Part of a small language model's weights.
Size: width 384, 3 heads of 128.
Each number is 128 + 32 x the weight over the matrix's rms, rounded and kept within 0 to 255. Layers, rows and columns count from 0.

# layer 2 MLP down (transposed), 1536x384, rms 0.041, rows 1358-1384, columns 128-255
[[120 183 117  84 104 109 159 156 123 164 104 114 118 118  94 134 119 116 118 159 152  98 118 123 109 167 154 140 180  89 141 113 141 139 129 140 101 101  94 122 100 134  59 142 128 145 100 133  96 176 127  75  87 119 100  89 118 136 135 124 117 127 131  93 140  96 171 167 148 178 128  76 180  93 133 140 152 103 160 138 106 150 149  63 141 125 183 123 102 160 130 216 126 180 162 211 138 108 141 148 170 116 104 123 104  91 128 138 171 136 143 140 163 185 145 175 110  68 115  95 152 107 124 103 161  94  89 101]
 [ 84  76 175 176 105 157  79 112 196 133 155 130  86 116 136 128  90 162  94 102 161 177 141  98 181 129 141 161 109 173 156  91 108 109  90 146  93 135 170 167  91 138 107  92 101 127  84 222 155  63 132 140 103 106 143 127 127 152 131  98 138 138 159  92  88  94  99  50 134 152  93  88 144 149 160 151 132  96 121 110  96 164 149 135 139  87 113 145 113  80 132 122 202 126 111 170 105 121 152 170 153 183 161 140 155 129 114 119 121 139  77 112 133  91 155 150  84 162 112 176 127 112 109  85 136 129 125 136]
 [154 136 118 136 103 170 139 144 125 146  81  72 122 168 103 113 137 142 130 129 114 101 100 106 165 104 131 118 136 121 148 110 151  88 152 187  66  79 116 112  57 107 119 149 122 113 169 168 120  55 116 160  68 152 147 172 141 149 145 123  75 131 130  96 138 105 129 145 117 111  82 170 130 163 132 150 105 138 123 103 121 145 109 171 125 131 146 113 151 170 121 112 128 143 156  85 118 122 151 160 140 103 152 110 117  88 149 147  95 112 116  97 130 132 111 102 164 125 117 139 166 114 142 107 150 172 118 113]
 [109 104 171 118 164 154  74 125 116 119 110  99 171 152  86  86 195 129 113 108 122 127 114 131  92  59  71  84 121 112 128 110 112 130 114 178 147 109 157 106 172 151 135 158  68  61 112 147 102 122 115  96 111 129 198 154 127 128 189 177 101 131 111 134 164 107 135 128 150 112 129  57 195  91 116 162 114 124 150 125 202 124 157 158 163 117  76 114 145 147  80 170 147  76 177 132  92  70 120 122 117 146 105 119 128 124 122 146 160 133 126 106  64  65  66 127 168  66 158 152 120 104 139 178 110 127 152 111]
 [137 108 158  95 116 136 137 177  98 124 150 102 104 150  73 164 118  97 109 100 146  80 193 168 123 162 127  60 138  95 119  82  81  56 135 142  97 113 112 145 154 109 112 141 135 160 136 173 128 140  77 154 116 143 181 158 114 173  65 108 116 135 144 123 136 160  95  55  84 151  89 145 103  84 129 128  65 157 111 151 123 153 143 153 168 116 146 170 146 111 193 108 148 179  80 111 104 122 137  80 134 142 198  90 190 119 114 160 166 153 136 124 123  87  27 147  48 181 141 202 109 230 118 191  38  92 125 171]
 [ 50 137 143  91 186 113 134  98 137 129 112 188 107 109 137 170 128 114 113 175  97 149 139 171 152 139 104 140 127 171 133 164 142 129  96 156 124 141 150 141 115 132 212 170 116 149 125 132 116 150 134 116 128 108 166  64 173 143 200 182 137 121 153 125 154 136 180 129 135 127 135 115 142 122 113 127 154 107 131 103 130 148 118 176  72 144 156 124  86 120 121 135  97 113 132  89 181 124  92 147  78 143 168 181 199  83 141 131 162 150 166 127  72 107 184 109 124 118 161 114 155 105 133 122  75 140 118 147]
 [ 65 111 100 100  89 114 194 177 169 140 105 144 111 135 124 120 120 125 108 153 134 181  98 114 114 116 109 130 104  41 103 117 112 170  35 156 113 153 101 166 183 150  98 127 197 124 116 116 124 143  75 150 169 176 167 132 118 121 139 171  73 155 126 182  84 155  41 109 159 109 110 114 119  98 142 113 167  90  70 123 165 109 152 136 159 171 102 101 140 105 107 169 134 111  98 127  83 191 163  98 182 131 170 106 132 149  46 113 161  93  83 125 114  94 170 170 191 117 142 131 132 177 147  66 147  90 135 106]
 [139  97 150 188  92 156 135 149 147 179 137 133 195  77  99 192 127 134 123 110 113 178 142  68 113 138  84  87 171  89  87 139 152 129 143 131 166 178 114 131  99 148 110  84  97 140 148  64  93 165 133 135  61 178 161 178  53 164 193  80 121  80 121 132 153 107 118 112 125 112  92 167 148 152 160 118 111  92 124 144 118 174 154 135 140 165 175 111 114 157 100 158 103 159 119 114  43 137 178  98 102 104 128 127 134 143 111 131 172 136 138 132 156 122 166 111 115 151  76 101 122 132 168 109 110 126 166 106]
 [ 99 124  91 170 171 179 139 137 163 110 122 132  92 103 160 173 136 131 124 143 169 151 174 149 157 120  95 141 128 110 144 138 137 135 112 120 131 115  90 146  66 131 155 109 106 181 135 104 151 132  96 104 106 154  80 158 124 173 148 119 161 116 185 102 120 123  97 108 158 126 111 205 148 112 155 141 177 125 103 121 165  89 142 167 145 117 163 194  87 119  65 116  79 124  87 182 138 111 178 107 135 116 134 102  89 112 191 146  75 174 115 191 145 153 111 151  97 112  81 179 146  97 141 106 141 115  96 147]
 [116  71 112 104 174 108  69 172  98 156 147  93 125 165 127  67 117 167 166 106 109 125  72 128 157 103 135 133 167 180 143 149 129 130 137  90  84 132 113  56 101 112 129 161 158 111  95 173 134 129 130  80  92 128 141 160 131 156 118 113 121 144  97 115 156 106  99 114 132 112 100 143  78  92 112 118 146 127 103 124 120 136 157 159 132 185 132 147 140 144 155 122 165 165  82 106 103 158 113 145  90 154 151 183 158 127 165 177 111 108 115  96 127 137 132 134 147 112  90  98 101 148 166  83 141  86 143 146]
 [117 103 152  91 162 102 160  72  73  78 132 143 151 156 168 125 150  76  99  95 129 125  93 149 100 139 182 131 197 133 151 169 180 146 177 106  88 118 149 145 112 160 111 145 199 158  88 125 120 192 101 107 131 141  95 183 164 122 139 135  94 118 156 134 152 106  90 124 143 116  85 187  99 133  94 186 118 125 138 140 114 117 136 134 170 103 182 110 148 126 103 105 160 130 131 148 113  94 130 125 107 105 131 140  96 138 100 159 126 112 167 118 146 113 199 119  99 133  73 157 147 155 117 118 101 126 111 137]
 [ 69 133 119 126 149  71 223 125 196 201 105 128 165  92 147 160 131 125 136 134 156 201 137 125  94  90 112 106 120 106 145 143 197 103 150  94 132 117  55 117 127 105 115 138  64 154 164 119 133 111  93 136 114 174 127 116 132 164 156 152 119 136  98 165 114 115 125 107 179 176  86 121 182  96 129 181 127 155  94 173 160 119 180 204 100  99 155  86 153  85 107 123 113 174 146  99 125  98 177 123 162 127 171 115 143  83  63 106 154 128  69 179  92 153 124 171 161  90 149 135 130 134 168 119 168 150 193 107]
 [110 175 107 176 126  99 124 115 146 145 117 164 173  95 157 149  73 130 174 162 181  65 110 170  90 166 119 155  99  82 151 156 141 111 108 120 130 180 101  92 136 101 128  96 133 117 122 167 171 159 163 140 148 111 150 150  85 123 112 121 139 109 131 125 126 139  95 116  97 185 108 149 143  90 119 114 167 111 145 135 119 100 112 126 134  95 147  69  73 104  90 177 153 134 126 157  73 115 116  68 131 150 179 151  88 106 156 142 169 117 162 178 168  94 183 212 163 142 170 158 123 199 124 130 164  98 168 112]
 [130 153 131 102 159 140 112 172 104  93 117 121 150  81 146 130 103 121 167  92 123 169 115 170 144 136 127  97 120 148 159 155 200 185 179 166  74 138  94 144 147 154 145  66 132  57 118  92 150 108 138 107  91  97 122 150 167 157 170 149 103 100  99 161 124 104 170  92 192 194  59 118  86  82 119  80  86 157  60 152 180 165 159 162  74 134 170  78 110 211  83 185  99 136 111 122 108 161 143 137 117 110 102  11  96 145 142 119  76 206 139  89 101 147  99 178 152 163 153  69 125 128  86 181  98 130 147 127]
 [127 178 154 102 176  94 170 118 149 104  78 144 105 119 129 127 116 150 132 170 168 102 154 174 134 112 141 118 144 174 131 150  37 126  88 132 129  93  80 144 115 170  87 106  99 172 109 123 141 176 108  86 111 113 110 144 106 102 119 159 195 149 104 115 213 171 111 132 118 133 108 130 174 108 100 141 142 138 125  96 157 138 143 141  82  82 128 106 142 129  55 107 145  82 152 146 134 104 178 135 196 142 136 141 134 131 162 125 131 129 124  92 101 132 121 146 108  95 132 120 133 137 134 125 107  91  76  73]
 [141 135 123 131  67 147 127  85 134 115 141 170  87 130 149  97 147 148 151 191 146  86 180 145 123  85  68 128 129 108 111 103  93 132 121 154  96  75 112 164 158 189  65 126  88 159  98 151 111 104 127 112 137 135 143 124 126 149 137 117 113 170 170 148 121 110 118 163 126 159 145 165 108 184 113 133 188  85 113 116 119 127  98 134 166 153 107 104 105  99 131  98 150 180 182 159  32 115 113 123 112 150 136 192 126 131  57 161 137 135 107 119 112  74 120 115 114 138 117 148 114 163 140 136 154 165 164 157]
 [145 157 111 147 125  91  84 151 112 139 144 143 119 112 139 137 112  64 166 132 139 135 100 159 130 134 126 154  90 134 151 155 132 135 150 155 154 161  64 165 110 110 123 161 137 119 109 152 128 155 106  97 137 157 123 131 140 128 108  92  89 146 161 114 153 133 142  83  90 165  98  88 182  97 144 120 164 132 201  93 120 146 148 191 165 153 178 195 132 112 131 121 125 176 133 158  97 106 123  67  94 159 132 165 116 100 136 132 133 142 139 118 193 137 109 151 115 133  92 143  83 122 142 122 164  88 103 118]
 [ 61 141 174 129 132 143 113  96 128 199 109 116  84 138  97 115 150  76 108 173  85  66  98 146 141 144 149 119 149 158 175 100 123  33 154 191  87 120  79  89 160 151 148 138  74 144  87 137 143 130  93 101 163 150 125 134 103 115 151 169 149 125  78 156 182  98 122 136 121 106 100 128  60 146 140 143 112 196 156  74 125 207 156 127 154 113 147 132 128 123 116 105 201 105  34 136 115  82 129 112 111 104 172 124 141 130 167 103 168  93 181 110 122  94 161 100 214  81 143 131 151 128  72 165 101 164 203 153]
 [140 114 109 117  75 167 140 156 120 126 128 111 131 159 143  56  85  83 143 136 198 210 166 109 158 156 134  98 119 136 128 160 124  98 140 110 120 155 112 152 124 149 101  43 106 124 128 199 102 138  88 119 171 161 145  84 123 130 146 100 126 173 146 137 133 136  76  96 173 132 144 146 154 157 106  89  19 132 115 111 144 130 126 128 142 178  96 113 158 171 126 137 162 167 169 144  84 128 143 132 126 117 195 184  95 167  47 116 134 132 124 168 130  82 104 207  78 153 117 180 105 132  34 176 167 159 104 146]
 [103 103 131 164 152  69 186 135 139 107 147 120 139 114 121 218 102  86 170 149 181 163 125 184 153  98 111 152 117 119 165 116  71 121 140  99  97 166  99 152 110 121 122 125 153 139 113 153 138 144 118 118 114 121 105 195 166 153 140 149 191 166 188  90 165 133 111 114 130 131 164 111 129  98 154 115 125 116 185  92  89 137 130  96  94 111 104 135 121 103  49 130  84  93 137 138  94 153 101  89  64 189 132 158 183 126 132 159 146 134 146 129 102 105 165 123 163 122 158 133  76 126 141 152 166 125 106  98]
 [119  66 140 123 166 167 178 141 137 168 137 136 136 198 152 145 125 133 123 160  87 125 103 113 125 197 113 161 150 123 103  85 144  95 118 123 157  70 139 173 141 139 103 113 121 145 128 147  96 110 174 120 159  79 116 147 116 164 143 137 148 142 191 129 121 165 131 109 108 121 176 226 123 182 158 139 155 121 144 149 101 138 128  63 128 185 126 123 140 129 138 160 122 147  81 117 145 133 144 104 172 135 181 117 138 110 142 120 180 165 160 116 125 100 112 109 120 183 114 128 158 138 121 149 125 111  76 123]
 [114 186 175  95 141 112 146  63  81  97 116 119 145 152 101 174 164 109 164 142 133 141 140 161  86 150 153  95 154  91 122 161 154 121 144 154 120  99 138 119 159 142 152  96 158 128 210 137 120 118 175 151 131 138 193 106 123 125  59  78 138 137 136 134 131 114 156 140 143 159 101 142 137 168  52  75  94 134 155 189 135 130 147 188 144  61 134 137 170 172  90 121  79 149 130  99 129  79 131 129  97 145 171 149 162 106  90 183 164 109 118 191 132 110 139 144 118 142 134 147 101 125  61  99 117 130 109 112]
 [ 87 109 169 114 168 111 170  97 114  89 117 129 148 143 147 142 119 117 160 159 123 155 156  70 137 138 131 131 180 151 151 126 165  92  94  94  98 152 168 114 102 130 162 131 144  88  94 200  69 169 150  41 117 175 133 167 119 158 168  84  95 111 120 120 196 132 142 122  82 129 120  67 155 141 131 166 120  80 126 113 140 128 131 148 123 111 159 127 129  94  73 116 141 135 100  53 135 177 128 126  84 123 116 127 128 160 146  90 144 114 136 153  66 172 116 130  80 109 129  92 119 143 122 168 158 129 141 137]
 [127 151 146  87 107 147 130 144  95 196  97 140 140 130 128  96  91 125 108 166 141 132 148 142 117 108 149 119 132 103 119 117 117  55 136 150 135  91 100 115 133 124  58 114 128 151 122 148 174  78 115  95 110 115 138 128  94 133  88 137 123 203 179 122 103 168 112 142 155 183 166 168 157 106 185 135  72 150 178 133 148 132 138 116  77  65 103 115  99 137  75  85 162 136 197 105 137 116 151 157 142 123 101 113 105 131 119  86 108 100 114 109 171 209 126  83 136 107 172 192 117 114 183 141 135  93 124 157]
 [111 148 108 167 121 147 118 134 161 161 154 125 117  62 169  69 156  90 131 147  55 108 135 137 147  82 193 118 173 104 157 123 127  87 110  92 135  57 126 113 161 111 161  70 123 150  56 179  49  94  82 196 126 111 116 105  81 162 110 141 208 125 130  91 112 147 123 132 160 115 139 149 109 123 131  78 194  89 156  83 153 127 152 147 107 164 132 170 149  80 116 108 184  89 131 103  66 130 186  96 121 126 127 149  99 109 160 157 163 131  99 115  48  72 158  81 154 138 183 160 138 164 135 156 130 204  68 107]
 [128 189 100 118 151 140  98 107 126 156 113 148 141 141 148 187 118 166  79 178 203 107  60  58 124 125  60 139 124 169 116 131 104 114 183 167 146 122  83 139 125 170 198 144  84  85 149 171 211  79  91 139 123 160  62 105  66 103 125 109  89 110  73 113 144 121  97 178 121 123 123 140 119 106 137 203  95 171 113 122 143 130 127  94 112 108 125 130 110 127 179  76 150  18  83 169 139 208 199 119 150 100 110 124  70 119  97 138 167  78 153 188 142 171 118 133  95 114 175 108 146 107 133 156 104 108 136 120]
 [188 183 135 114 121 166 125 172 104 133 150 146 188 133 171 202 125 142  95 100 126  82  64  99 213 128  85 102 128 170 114 142  74 119 139 122 139 120 111 115 167 122 170  95  89 141 101 174 123 139 129 153 153 116  70 163 129  75 115 112 140 125 116  88  89 146  96 160 111 149 101 159 157 111 141 109 114 137  69 103 113  66 135 159  98 134 122 100 134 119 123 140 127 115 159 119 193 113 150 183 151 132 154  51 109 123 141 171 144 157 136 118 151 158 151 131 172 139  95 121 110 197 126 105 174 156  91 184]]
# layer 2 MLP up, 1536x384, rms 0.0458, rows 1359-1385, columns 128-255
[[120 133  80  97 117 120  73 148 128 126 186 133 125 121  93 161  77 158 121  29 121 132 139 107 178 117  90 121 128 155 156 154 147 105 128 119 144  60 164 113  54 119 106 165 129 100 140 104  95 107 113 108 136  26 115  87 135 140 128 157  98 105 143  81 118 172 138 103 143 111 105 133 150 226 217 105 132 105  71 142  98 118 145 117 149 120  97 112 175 129 159  85 142 130 130 188 214 115  58 117 125  74  89  75 117 154  95 115 119 187 137  97 115 170 155 108  87 102 129 138 126 110 113 114 195 121 149  84]
 [126 130  97 156 140 161 130 137 109 147 130  93 149 178  45 133 139 134 121  99  80  98 152 122 203 137 114 109 127 119 131 128  89 110 121 138 127 173 138 129 147 107 142 136 117 161 133 163 132 139 146 171 116  61 107 131 140  93 157 132  89 104 142 106  93  92 148 127 131 144  72 169 143 156 171 120  64 131  75 110  73 145  65  80 105 106 160 111 138 171 166 110  84  74  49  90 157 122 128 142 153 135 119 113 168 133  79  68 110 130 106 146 142 154 119 138 115  92 151 107  87 121 146 152 145 120 112 150]
 [114  85 171 123 170 116 155 162  81  79 171 127  50 111 106 170 103 114 166 108  42 151 123 115 213  99 132 167 111 129 143 164  89 104 187 112 137  89 171 164 107 102 112  75 172 146  39 155 122 124 139 115 150 133 121 107 118  88  39 127 153  85  97  79 130 144 168  84 151 162 164 181 127 163 218 126 118  87 128 105 186 133 135 150 126 164 135 149 148 126 158 116 147 127  79  70 140 158 126 122 141 102 190  65 108 124 105 129 147 153 120 148  91 119 161  98  80 123 155 143 124  57 116 116 125 192 133 191]
 [133 152 155 176  72 168 108 177  76 153  66 113 128 144  75 134 158 175 118  83 120 158  86 110 172 207  95  84 112 128 141 153 127 116 190  61 120  91  95 185  85 136 117 115 164 125 125 135 113 165  93 139 126 125 172 184 150 204 140 155 141 172 164  92 147 119  86 114 149 127  71 109  29 122 135  90 114 174 159  78 103 178 150 122 133  83 140  64 103 104 126  72 114 134  84  94 119 115 162 112 109 157 139 154 118 133 144  99 164 162  84 100 111  96 103 103  64 106 205 136 104 150 145 129 105 145 145 162]
 [129 105 132  95 123 151 123 172 104 150 129 139  98 110 108 106 156 140 131 113 117 134 131 127 171 172 128 149  58 116 131 136 130 146  99  89 163 138 133 140 150 144  96 111 172 123 140 136 156 135  89 131 174  58 123 105 189 154  91 131  92  87  89 167 137 106 134 168  94 110 153 148 102 147 139  80  63 115 140  89 155 165 114  31 153  68  83 116 130 135 154 167 142 151 104  86 108 118 124 151 103 123  91 123 106 118  96 158 133  88 142 190 135 111 153 146 119 129 165  63 111 132 133 124 160 122 113 172]
 [176  77 101 119 116  87 158  66 156 120 120 140 104 148  95 147 154 157 190  32  92 178 155 120 152  98 203 161 123 108 165 119 116 120 154 103  76 158 149 147  59  79 127 144 110  89 149 177 133 127  98 145 103 116 120 155 141 107 106  95  98 109  93 115 103 144 122  96 128 143 155  87 107 153 136  82 171 137  57 113 156 144 140 180 103 135 138 117  80 195 107 187  92 137 108 159 152 151 113 113 130 181 124  98 129 106 188  96 133 114 162  80 110 124 100 156  95 118 136  76 156  96 130 141 196 158 157 212]
 [190 141  78  90  81 169 168 176 132  95 101  42 100 124 118  82 109 170  94 119 146  94 140 120  98 128 109  72 124 179  95 143 157 127 103 110 109 111 134 102 165 117  71 142 140 101 155 142 145  69 106 145 208 100 140  90 121 117 120 140 107 132  71  95  95 135 148 147 183 127 103  78  94 157  83  87 159 164 159 137  97 184 176 147  94 118 118 154  58  96  79 139  69 183 129 157 116  75 105 133 144 139  76 126 110  98 108 124  33 195 143 127 138 126 136 177 147 186 137 131 111  68 174 125 103  96 146 138]
 [131  94 114 130 115  70 121 134  85 128 130 110 158 134  57 161  82 137 101 117 100 153 140 153 179 156 131 144  97  98 142 128 141 131 221  88 140 152  98 154 150 170 141 134 170 141 157 105 131 162 106 170 149 137 120 137 174  86 148  83 155  78 131 152 159 101 115 146  38 140 110 113  72 133 131 138  90 121 122 108 140 153 104  75 128 114 142  71 149 118  84 124  96  98 162 138 203  78 118 137 108 111 109 115 123 125 142 109 150 139 141  93 120 155 105 133 104 146 130  90  98 119 130 112 139 157  91 102]
 [164 119 121 150 105 122  96 146  59 106  67 140 100 182 126 177 175 134 119 146 102 124 115 148 188 130 100 108 151 157 139 153 106 141 128 112 123 138 105 138  85  97 149 117 117 141 151 101  88 144 121 214 137 136 161 162 105 143 123 129 139 135  94 152 147  99  99 130 141  91 153  63 131 130 126  95 135 109 137 183 155  89 100 127 127 138 109  72 141  79 113 181  85 132 142 145 162 107 134 119 150 139 139 108  93 130 155 113  75  91 139 109  97 140 153  58 124 143 163 154 115  90 179 149 164 152 170 187]
 [119  90 136 150 159 103 144  82 138  95 111 137 152 166  83 129 214 116 134 109 111 145 153 139 112  65 130 120 142 118 156 182  91 111 157  85  81 112 110 141 120 105  99 156 102 153 185 172  98 176 178 142 177 109 177 108 120 102  93 121 142 108 159 102 210 129  57 136  85 127  83 157  85 142 127 137 198 133 123 139 108 171 125 118 112  78 134 142 127 111 147  88 136 161 139 135 101 109 110 122 122 168  92 116 162 157 104 120 145 180 116  58 122 118 124 123  68 111 137  62  88 146 141 135 101 141 169 157]
 [108 133 126  97 206 162 135 179 124 157 119 121  64  94 114 138 197 154 164  95 112 177 125 106 133 113 152 161  79 137 114 133 146 143 128 122 103 196 111 129 103 131  91 201 152  88 186 129  84 161 127 132  73 135 151 136 128  79 178 115  88 133 112  81 117 104 165  99 175  95  81 117 103 133 130 163 147 100 133 135 122 155 129 109  94 101 127 148  94 148 103 116 132 124 133 115 117 118 139 123 132 137 134 108 118 157 137  97 151 138 106 161 113 125  61 133 106 133 173 143 116 121 121 156 122 112 179 179]
 [132 139 198 101  90 102 132 127  67 135 100  56 150 142  87 134 147 154 152 136 115 125 130 132  95 147 113 123  94 116  57 125 112 136 179  74 111 139 132  93 122 142  77 154 130  49 151 106 113 163 123 124  82 133  98 168 100  73 124 137 133 166 132  86  94 155 185 145 106 139 150  72  64 125 106  94 148  83  79 129 116  65 137 101  88 110 151 120 150 100 150 162 146 107 103 138 173 131 159 125 101 130 136 117 119 157 109 156 128 143 115  97 137 121  87 128 149 124 121 186 131 100 138 103 154 144  74 172]
 [151  99 175 162 109  73 133 122 111 148 110 131 118 161  82  81  97 120 176  77 136 152 112 133 177 134  76 162  92 110 108 137 219 217 161  70 138 148 139 135 134 185 122 128 139  73 135 113  81  63 120 161 125 157 162 184 163 129  95 123 125 115 135 155 172 144  73 146 140 121  76 109 142 134 114 147 156 168 148 148 146 137  45 135 134 101 123 104 183 131 141 117 108  56 108 147 135  77 173 134 124 123  97 101  96 117 171  76  84 139 132  87 168 182 141 110  82 136 159 113 143 119  80 175 136 199 162 112]
 [130 103 158 149 134 118 104  98  64 153 147 148 135 139 131 133 142 146 141 106 153 155 130 160 120 151 176 143 104 112 136 139 191 183 130 136 128 117 173 124 106 139 123 176 141 103  98 121 139 182  93 150  74 104 142 144 174 122 120 102 112 144  89 137 152 141 135  85 152 131  77  99 100 147 130 160 152 149 131 116 129 124 126 165 112 156 121 115 140 205 170 131 107  98  89 117 148  69 113 161 155 154 127 143  89 148 148 119 142 120 145 131 149 121  78  62 166  87 150 120 151 100  68 128 129 141 170  91]
 [134 106 133 146 134 129 141 135  69 128 145 110 150 166  92 210 114 171  89 126 110 101 145 148 147 164 159  24 142 123 150 147 159 112 118 128 148  91 137 116  98 121 142 108 151 104 120 184 165 133 114 194  77 159 149 109 121 134  79 117 141  80 134 156 144  48 110 125 152  90  97 113  81 104 182 182 119 168 133  59 160 114 180 163 101 179 149  51 148 127  97 122 141 115 111 178 129  37 154 113  77 201 126 135 129 127 162 156 130 152  66  33  57 136 117 142 126 129 128 149 108 116 154 151 129  74 104 181]
 [165 106 166 102  64 143 153 184 103 122 163 121  91 204 122 131 118 122 100 107 124 147 106  96 135 117  86 147 140 147  57 203 140 150 133  86 150 121 139 119 112  71 183 152 138 106 100  98 119 101 127 156 127 148 126 137 104 125 168 153  94 137 138 132 139 136 141 119 149 134 123  82 127 143 125 159 160 154 122 130 181  91 123 113 132 127 124  98  51 122 120 118 122 135 148 133 120 120 111 166 142  98 115 137 121 151 161 123  68 161 125 149  90  85 135 146 113 122 146 136 163  92 242 103 144 165 111 111]
 [ 49 177 157 120  64 119 165 193 120 148 124  71 126 113 137 183 162 192 113 131 177  65 102 105 146  99  97 111  78 108 137 137 122  94 131 132 129 161  87 108 116 112  81 179 114 131  92 103 131  87 111 140 169  90 125  80  85 132 178 111 158 110 111 146 113 181  72 190 105  55  77  68 128 109 111  99 127 123  36 127 141 169 103 105  72  99 132 136 133 138  98 111 120 102 136 138 201 130 109 118 121 155 126  68 182 136  95  52 146  70  90  63  94 105  92 112 148  70 115 129 135  29 172 122 122 166 142 126]
 [132  97 156 102 126 123 143  95  63 126 145 110  98 134 149  80 135 188 109 163  75 143 103 120 131 123  81 109 120 215 176 191 140 118 150 172 114  97 150 153 182 125 129 116 187 166  81 152 187 163 148 158  91 121 143 185 170 147 115 163 137 151  84 161 146 117 132 121 149 135  97 137  87 140 189  57 133 146 115 106 182 141 148 129 100  91 166 135 103 132 133  71 152 198 140 124 116 118 171 144 103 129 102 156 122  51 151 169  75 149 131  62 143 136 108 121 146  81 153  90 119 148  98 131  95 125 133 153]
 [141 110 159 121 123  44 147 102  99 160 115 124  76 126 128 111 111  89 101  57  58 126 128 141 161  99 184 119 113 150 164 137 180 138 134 153 159 113 118 136 111  89 124 141 151 104 123 116 142 137 167 127 125  81 143 127 190 145 151 141 155 117 140 124 134  92 123 101 129 139 136 110 112 142 235 154 112  93 153 140 145 116  78 200 109 146 158  85  96 100 124 182  95 123  86 114 163  95  79 131 109  68 115  97 209 149 171 158  97 102 131 125  83 136 135 146 115 107 138 122  88  95 135 166 129 198 115 148]
 [ 78 153 107 113 132  73  80 169 138 118 160 138  85 165 166 110 129  99  69 104  93 142 158 127 145 176 161  97  72 110 127 144 125 154 152 138 141 134 136 128 146 132  87 152 140 112 203 102 110 135 164 142 116 146  99 109 116 157 157  89 101 126 103 148 142 158 174 144 137 112  96 147 132 157 127 171 108 133 105 155  59 142 104  82 154 115 120 111 150 157 120 188  82  97 127 152 123 142  49 144  97  69 145  96 163 120 144 137  90 135 120 121 146 148 169 152 138 135 170  90 114 125 136 167 118 131 124 185]
 [166 123  95 147 128 181 163 184 114  80 136 101 113 138 141 146 157 163 160 163 115 112 138  11 202 129 102 121 138 130 122 136  79 195 111 103  98 161 148  66 141 101 196 231 155 143  87  83 114 163  82 137 160  48  94 150 131  88 131 125 128 173  98 126  89 138 111 180 153 130  97  84 121 154 135 106  97 140 111 141 155 111  97 165  90 169 123 161  76 101 107 128 106 155  66  99 128 144 109 136  96 113  77 127 128 134 138  56 109 169 165 132 167 156 105 159 124  69 167 119 116 125  99 142 161  99  87 108]
 [161 125 149 143  96 135  97 159 127 147 121 112 118 138  73 174 156 141 141 132 176 137 153 116 178 139 134 146 139 147 153 130 167 180  94  83 126 220 111 186 175 163 130 152 139 136  98  51 124 160 133 145 116 104 124 189  98 103 106 154 185  93 140 102 133  90 113 128  76 137 126 131 103 141 138 128 136  88  92 140 149 166  95 152  93  81 153 124 115 174 175 109  73 153 106 145 238 161 121 137 178  99 102 100 118 168 156 115 107 106 110 164 133  86  80 156 110 146 146 172 118  88 138 100 149 103 113 106]
 [100  63 155 104 109 117 126 100 123 124 164 190 109 182 219 121 162 118 151 136 136 161 218 113  68 126  91 120 137  99 134 161 158 141 105 138 123 107 111 139 125 143 144 124 171 106 132 107 114 125 203 159 171 153 143 106 133 141 141 102 104 163 120  58 190 169  86 169 112 102  78 112 132 169 106 109  81 164 163 145  98 134 120 172  95 128 128 126 168 162 165  77 139 136 103 119 152 170 119 111 135  95 147  97 118 136  97 168  99 101 104  66  98 104 106 112 113 142  83 128 139 146 132 124  99 153 159  85]
 [ 88 133 145 118  98 147 166 168 147 125 161 136 128 118  80 108 110 142 149 111 160 153 159 115 126 138  73  76  74 134 125 171 143 105 116 115 116 177 101 120 149 120 106 147 157 113 118 132 148 130 182 142 113  88  89 113  75 127 122 119 136 145 110 149 153 128 148 169 239  77 102 126 121 195 184 106  59 152 148 110 174 117  97 162 101 140  82 136 128 154 161  91  77 119 121 100 126 162 182 113 139  90 166 102 129 112 131 148  77  75 107  88 118  90 143 150 146 119 127 140 137 130 140  38 181  97 144 163]
 [143 125 135 144 129 125 104 115 102  93 133 166 104  98 118 115 225 127 187 169  92  79 152  92 133 133 143 147  94  92 188 125 154  95 152 103 127  87 110  95 158 166  74  85 110 136 132  55 128 136 114 127 233  85 102 124 115  60  37 101 101  62 165 135 105  74 143  78 148 152 134 135 117 158 151 175 112  83 118 134  89 150 130 148 101 130  93 173 140 171 129 133 147 123 119 122 113 125 112 153 167  96 156 108 209  61  84 178 116 182  98 172  91 120 139 131 161 152 148 160 114  91 147 132 168 137 125 173]
 [ 87  84 197 112 136  69 123 127 134 153 134 165 131 135 115 123 115 184 182 140 119 145 156 170 134 182 146  96 183 182  85 126 159  91 152 100 123 127 129 167  71 101  68 146 167 217 104 146 132 109 197 122 122 107 114 154  73 148  67 164  50 105  78 134 192 130 106 100 138 143 121  86 131 128 137  86 110 175 196  91 125 107 141 103 138 118 135 122 146 157 154 108 112 145 125  92 111 101 146 131  36 118 177 123  86 128 183 124 147 106 145 172 132 122 184 162 148 105 174 167 150  66 147  90 147 145 115 113]
 [122  92 161 104 131 115 131 176 169  92 102 168 107 140 126  99 140 145 128 107 119 131 110  86 168 167 131 130 161 168 126 172 160 152 101 143 126 198 163  93 111  73 158 110  97  93 137 121 163 129  91  78 108 128 117 149 155 129 171 128 141  75 117 130 143 147 124  73 133 143  85  46 138 175 162 136  48 154 138 121 126 123 120 149 114 131 154 166 132  86 149 135 135 121  88  62 108 124 101 185 109 163  72  92 134 117 139 146 138 140 147 131 179  96  99  71  93 143 118  96 109 139 119  46 204 121 137 145]]